Weights of a small transformer language model.
Architecture: RMSNorm before each block, rotary positions, no biases in attention or MLP, untied embeddings, normalized queries and keys.
Training: a variant of Muon for these matrices, 286M tokens, 9551 steps.
Each number is 128 + 24 x the weight over its row's rms, rounded and kept within 0 to 255. Layers, rows and columns count from 0. The size above them is the row's rms in percent of the matrix's.

# layer 2 attention value, 128x256, rms 0.307, rows 112-127, columns 224-255
size [103 103 100 101 100  94 107  98 103  98  98 100  98 101 100  96]
[[104 106 116 166  80 102 114 166 151 118  99 153 176 153  95 163 103 106 140 185 135 150 141 103 116 124 155 113 157  71 123 137]
 [143 165 107 156 147 160 129 157 123  93 149 119 140 127 128  84 111  73 119  94 148 122 140  86 105 207 127 123 107 140 133 139]
 [118 140 110 106  93 141 113 106 186  87 104 108 142 132 145 104 109 142 140 147 133 154 133 150 141 117 146 167 122 135 135 117]
 [126 141 144 157 130 121 106 114 172 110 131 146  85 217 124 146 106 106 122 128 130 135  97  91 146 136 121 121 134 101 154 159]
 [125 133  62 107 115 102  76 117 180 110  94 137 111 169 115 130 135  90 161 164 119 114 122 116 119 146 114 107 139 107 135 137]
 [107 136 142 158 157 161 155 117 137 128 165 126 112 143 103 146 134 165 144 138 114  88 145 168 146 125 180 120 151 135  99 129]
 [117  75 129 139 182  94 162 140 138 121 108 158 154 160 155 139  74 173 136 125 137 104 132 143  94 163 137 135 128 133 126 150]
 [105 149 108 153 135 121 102 153 152 130 131 165 109 102 133  65 119 130 110 140 151 159 116 104  82 165  98 132 128  96 122 115]
 [125 134 117 128 106 139 156 149 103 140  95 111 132 109 142 132 134 183 133 133 114 109 141 151 121 116 154 115 173 107 119 171]
 [130 203 148 116 139 115 135 135 123 138 118 104 121 133 142 199 134 142 108 120  93 130 188 118 117 113 160 130 132  94 114 113]
 [152 123 111 144 162 119 140 111 113 147  79 118 139 136 113  89 134 121 142 159 134 147 124  83 125 136 157 134 124 156 114 147]
 [128 133 101 128 138 133  99 146 100 126 149 137 107 108 110 124 119 104 114 141 157 156 115 153 169 118 131 136  97 130 156 141]
 [140 173 136 195 107 137 172 132 111 152  81 123 138 170 172 131 121 131 106 111 100 105 143 130  98 129 109 134 148 113 160 152]
 [119 174 121 108 105 106  97 110  96 113 100 131 160 147 144 119  87 177 102 140  98 115 103 143 126  64 160 132 122 117 115 150]
 [144 121 123 107 130  77 166 166 147 118 118 130  82 147 132 110 127 123 114 175 119  97 125 153 117 130 142 104 160 112 110 165]
 [119  90 118 118  99 162 188 135 122 109 110 126  98 177 134 135 112 111 110 151 135 105 102 115 152 173 120 139 111 162 104 134]]
# layer 2 attention output (transposed), 256x256, rms 0.622, rows 112-127,240-255, columns 224-255
size [ 98  99 102 101 101  96 109  95 104  89  92 101  98  99 101  92 101 100 104 106  95  89 107  92 100 104 106 102  99 104  94 100]
[[152 127 125  91  97 146 123 108  95 104 151 105 103 138 113 160 120 159 111  65 111 121 134 140 142  69 102  65 125 143 118 106]
 [145 111 132 124 135 112 158 100 119  98 174  92 138  95 133 110 115 129 150 118 139 144  92 136  75 114 119  88 147 127 120  97]
 [104 141 137 109 140 130  88  94 108 108  94 122 152  93 170 187 155 144 160 123 101 128 179  92 133 133 105 117  95  94 130 115]
 [125 110 120 174 130  97 116 186 123 117 141 125 155  88 133 101 142 142 107  92 142 101 108 142 145 150 150 122 124 115 124 145]
 [133 144 160  88 102 152 130 147 135 167 124  70 140 146 102 127 153 144 157  94 142 136 112  94 145 160 115 163 131 167 144 177]
 [ 91 120 114 178 151 133 168 108  85 125 127 143 116 103 129 141 108 108 145  93 129 124 179 124 115  91  95 139 105 142 169 113]
 [174 136 125 135  78 102 140 152 129 158 118  97 140 109  96 143 160 121 139 167 115 127 155  99 117 165 106 144 145 101 112 123]
 [146 105 131 106 134  94 137 105 180 108 125 112 142 160 151 148 124 141 108 139 151 139 134 161 117 159 143 107 125 127 118 127]
 [146 167 119 173 152 129 136 102 175 145 119 172 103 144 136 153 149 113 101 130 131 108 114 141 160 120 140 138 116  89 187 139]
 [ 89 111 107 124  97 134 131 101 136  85 138 117 125 167 149 110 151 142 136 118 132 109 142 165 118 109 153 133 137 155 114  89]
 [135 105 108  92 131 113 142 150 154 121 125 150 138 134 135 127 140 116 151  79 112 110 128 154 138 191  97 117  84  95 173 122]
 [ 84 135 120 146 120  86 120 149 122 118 126 128 142 136 138 103 111  95 115 161 113 149 165 131 112 114 108 119 150 179 109 104]
 [121 149 185 100 130 122 130 159 106 164 111 144 109 115 137 132 128 189  96 115 141 112 192 142 105 120 111 146 155 134 121 121]
 [158 141  89 102 139 119 176 126  90 116 161 133 109 111 109  80 166 122 126 104 136 126 143 156 162 145 141 106 168 116 119 114]
 [126 127 148 136 130 155 169 158 138 151 117  98 185 130  90  95 154 139 175 110 155 136 142 117 152 118 150 163  88 146 120 107]
 [109 106  91 150 106 113 120 114 148 115 129  90 107 154 109 127  85 115 110 123 101 108  90  78 143 151 142 140 144 129 144 121]
 [179 112 122 144 200 138 133 134 147 221 152 134 154 113 136 120 128 113 114 167 110 142  86 126 105 139 160 131 133 117 143 143]
 [144 109 142 113 149 142 140 149 153 151 127 124 119 159 106 101 143 131 101 153 110  94 122  97 143 140 121 130 161 165 107 165]
 [167 106 125 166 161 132 106 134 130 190 170 156 144 142  82  74  83 106 104 121 153 122 144 164 129 153 162 127 127 122  93 146]
 [130 142 151  80 152 121 147 117 109 147 129 118 110 150 118 123 157 118 124 150 129 151 141 136 111 145 144 132 128 169 125  95]
 [ 94 119 147 151 152 140  74 179 165 114 119 160 124 124 163 112 137 113  92 134 104 126 131 172 110 121 102 128 143 151 142  95]
 [141 152 133 158  99 134 136 135 156 119 149 165 121 128 116 144 109 158 101 125 109 170 101  98 104 107 107 122 154 138 128 117]
 [109 139 113 137 133 164 110 117 118 141 141 143 148 120 141 104 127 122 155 107 153 112 127 141 143 118 161 117 134 146 123 152]
 [143  94 164 130 154 162 119 116 123 147  95  63  73 103 120  63 142 126 145 118 136 113 130  92 125 135 141 114 116 142 116  97]
 [111  63 139  95  97 137  89 126  92 114 133 103 138 113 110  73 121 146 114 110 149 168 124 152 134 156 124 108 126 138 104 112]
 [126 124 140 116 174  92 127 122  91 152 138 157  84 100 136 131 132 126 119 108 123 103 131 106 157  97 131 140 114 106 161 116]
 [152 200 158 143  87 159 119  93 111 143 135 117 131 114 106 145 100 159 123 147 153  98 102 143 131 162 130 112 161 124 108 109]
 [156 135 111 129  95 173 130 108 121 150 141 114 109 128 117 125 136 121 155 115 104 167 142 118  67 130 138 112 118 121 163 129]
 [ 82  88 161 117 141 138 136 147 126  96 135 143 159  92  92 117 145 124 132 109  99 120  97 123 129  92 144 117 139 142  80 118]
 [108 136 158 149 141 142  80 109 147 149 113 101 132 162 107 148 135 118 106 117 110  92 111  92  99 140  89 165 111 119 135  94]
 [146 122 114 117 133 145  81 119 105 124 122 138  79 112 159 144 104 129 128 148 138 102 101 123 118 108 109  89 115 122 120 144]
 [146 164 122 112 128 128  90 155  97 132 115 150 161 117  96 141 137 127 165 120 142 146 127 164  99 124 128 136 160 122 130 106]]
# layer 2 MLP gate, 1024x256, rms 0.388, rows 0-14, columns 224-255
size [100 100  99 100 101 101 101 100 101 100  96 102 100  98  97]
[[ 80 117 121 125  82 107  94 112 144 127 133 132 158 130 183 125 121 138 146 143 145 165 121 142 132 106 123 111 169 150 146 130]
 [160 107 151 117 154 124 160 110 123 110 181 114 132 116 155 108 131 142 131  95 123 107 164 122  93 150  83  83 137 148 124 119]
 [108 119 114 117 125 156 152 137 132 148 128 121 148 145 108 121 148  86  91 105 158 140 138 130  82  85  80 145 105 122 170 110]
 [113 127  99  72 107 164 138  90 118 102 108 111 127 149 123 140 131 118 156 157 110 100 117 105 111 131  87  93  84 129 107 131]
 [128 161 122 144  97 107 119 124 147 122  89 143 107 181 136 160 127 130 105 101 131 122 145 103 116 126 122 154 114 158 139 163]
 [104 105 129 133 142 131 144 171 180 139 140 109 108 122 103 111  98 106 112 149 149 102 133  93 115 121 161 161  90  87 104 108]
 [117 120 147 133 135 178 133 140 119 109 135 153 114 152 135 140 130 122 146 115 122 138 110 150 156 144 160 122 133 148 123 100]
 [104 175 116 134 150 132 138 119  82 154 109 170 170 112 148 133 170 139 118 147 148 133  91 127 106 108 105  87 139 135 143 141]
 [139 108 151  93 118 129 126 166 112  98 149 129 133  84 148 105 114 119 151 114 119 148 131 117 125 113 120 117 112 143 103 140]
 [149 110 134 117 131 131 129 164 135 136 113 149 103 124 125 101 108 109 154 136 115 143 110 165 152 149 124 127 178 159 159 129]
 [135 102 103 140 107 136 121 127 152 118 146 100 127 173 136 115 160 108 168 148 160 133 115 124  99 130  91 127 137 101 114 127]
 [112  87 128 144 152 169 127 126 133 139 142 138 148 152 115 128 142 144 116 141 126 190 119 124 123 127 131 132 103 115 119 158]
 [151  94 138 127  97 130 102 143  73 115 112 142 104 134 136 120  87 141  96  96 172 135 139 165 120  98 144 110 100 117 103 110]
 [114 101  83 126 130 134 101 149 124 111 124 120 112 111 119  92 136 126 125 132 166 134 137 104 123 112 149 147 146 149  96 122]
 [129 102 147 107  83 135 132 111 162 132 128  89 136 153 123 166 149  57  96 173 131 201 124 126 125 129 133 151 125 113 127  95]]
# layer 2 MLP up, 1024x256, rms 0.42, rows 0-14, columns 224-255
size [102  98  96 100  95 101 103 104 102 102  99 100  92  95 100]
[[157 142 108  94 150  89 121 124 111  91 118 120 123 143  98 123 127 141 147 137 129  75 127 114 146 146 135  85 109 120 142  82]
 [132 140 146 113 105 153 128 114 119 143 162 147 141 141 139 104 142  99 137 168 176 153 130 117 113 133 127 136 112 129 117  58]
 [105 101 132 116 140 157 202 141 148 127 112 117 115 119 137 134 113  66 119 161 167  69 109 120 112 122 129 119 160 158 126 153]
 [138 144 110 164 147 133 137  87 121 135 121 143  87 127 160 152 124 145 140 137 170 117 155 164  88  96 135 134 122 117 136  97]
 [130 137 173  91 110 211 153 170 136 151 115  99 146  94  99 106 156 156  92  95 134 141 117 102 104 132 140 112 159 175 113  92]
 [143 112 169 108 140 156 126 142 110 107 160 123 147 113 116  96 124 163 131 162 158  84 160 182  96 157 134 116 132 142  96 144]
 [162 105 162 131 121 138 164 122 100 121 175 143 149 149 138  60 139 124 135 103 121 147 164 110 104 108  93 162 113 129 124 100]
 [ 86 178 130  96 154 131 136 140 100 134  96 151 165  93 103 164 156 178 141 165 142  83 132 145 116 103 156 116 159 156 129 149]
 [136 112 118 139 112 114 139 122 146 120 146 168 137 127 138 169  97 129 150 136 194 134 101 155 114 120  78 102 125 152 127 178]
 [113 139 113 146 118 129  74 149 149 107 138 123 137  91 166 139 154 125 145 149 110 128 181 117 110 105 133 123 137 146 110 130]
 [129 167 128 124 113 120 128 173 122 142 105  84 146 151 142 132 151 137 121 150 147 205 128 126 131 114 134 133 121 142 100 138]
 [ 95 149 139 139 165 160  84 124  82 140 106 143 166 162 130 147  80 143 130 129 128 131 130 145  92 146 102 130 112 122 154 148]
 [111 147 166 153 122 187 120 125 109 134 142 172 148 107 130  58 141 116 129 111 184 132 112  92 119 124 151 151  79 135 115 117]
 [150 112 169 157 140  92  74  97 167  84 140 141 122  90 129 116 137 159 127 122 141 116 127 149 138 124 116  94 141 163 131 110]
 [137 112 139 102  93 145 120  84 151 113 112  91 165 108 115 174 136 102 168  99 158 149  99 147 152 125 132 123  96 106  99 131]]
# layer 2 MLP down (transposed), 1024x256, rms 0.197, rows 0-14, columns 224-255
size [102  98  99 101  97  98  99 102 102 102  99 104  94  94  97]
[[157 140 103 178 148 106  94 125 129 122 180 155 109 118 139 100 159 151 105 127 167 127  83 112 171 139 159 132  99 127  92 130]
 [159 124  75 163 161 103 138 121 122 127 129 139  85 116 123 133 136 102  99 136 161 106 137 129 149 132  97  85 111 103 111 154]
 [143 143 135 103 153 124 173 100 185 140 142 136 154 115 137 124 130 124 128 128 104 101  99 126 130 132 124 123 147 157 142  81]
 [131 153 150 150 126 143 142 139 124 148 109 105 131 126 105 129 113 114 166 170 164 101 112 160 105 134 142 156 112 122 114 132]
 [154 142  96 146 127 123 199 138 151 101 126 136  92 156 119 101 128 128 141 148  92 125 162 137 134 113 121 116 144 131  80 127]
 [141 145 151 118 117  95 154 118 141  88 142 148  99 175 118 131 159  63 103 160 113 152 142 116 125 129 150 129 157 131 106 139]
 [ 79 161 145  70 128  95 121 131 138 159 114  94 147 125 131 136 111  77 136 160 149 131 152 136 179 172 145 123 123 158 114  93]
 [107 194 116 132 151 115 125 156 152 175 135 148 119 126 107 134 118 168 111 182 134 153 124 168 148  87 149  78 153  98 152 124]
 [164 137 108 105 114 111 114 131 120 138 164 156 116 141 122 123 175 134 119 150 140 100 141 176 174 114 121  92 120 143 111 114]
 [145 158  92 151 152 159 119 102 152 156 131 141 120 121 150 121 104 149  91 111 100 152  93 127 100 100 108 148 129 122 141 107]
 [122 108 119 112 131 104 127 132 128  98 140 133 170 140 139 117 176 145 157 161 132 180 156 160 149 141 103 144 174 135 127 130]
 [157 158 119 154 150 149 114 158 145 115 167 159 143 105 157 178 167 124 139 113  89 111 165 106 151 161 134 129 136 133 112 140]
 [113 110 112 123 135 121  91 141 195  93  78 139 112  78 115 153 113 113  97 125 126 116 129 176 109 114 162 138 162 144 139  98]
 [183 115 131 137 151 109 124 130 131 129 113 115 138 139 129 103  58  95 127 116 144 131 121 109 117 181 183 104 126 140 127 103]
 [128 115 124 124 147 101 127 140 104 149 113 129 136 108  95 126 156 122  69 107 114 169 139 105 157 168 159 116 121 102 113 127]]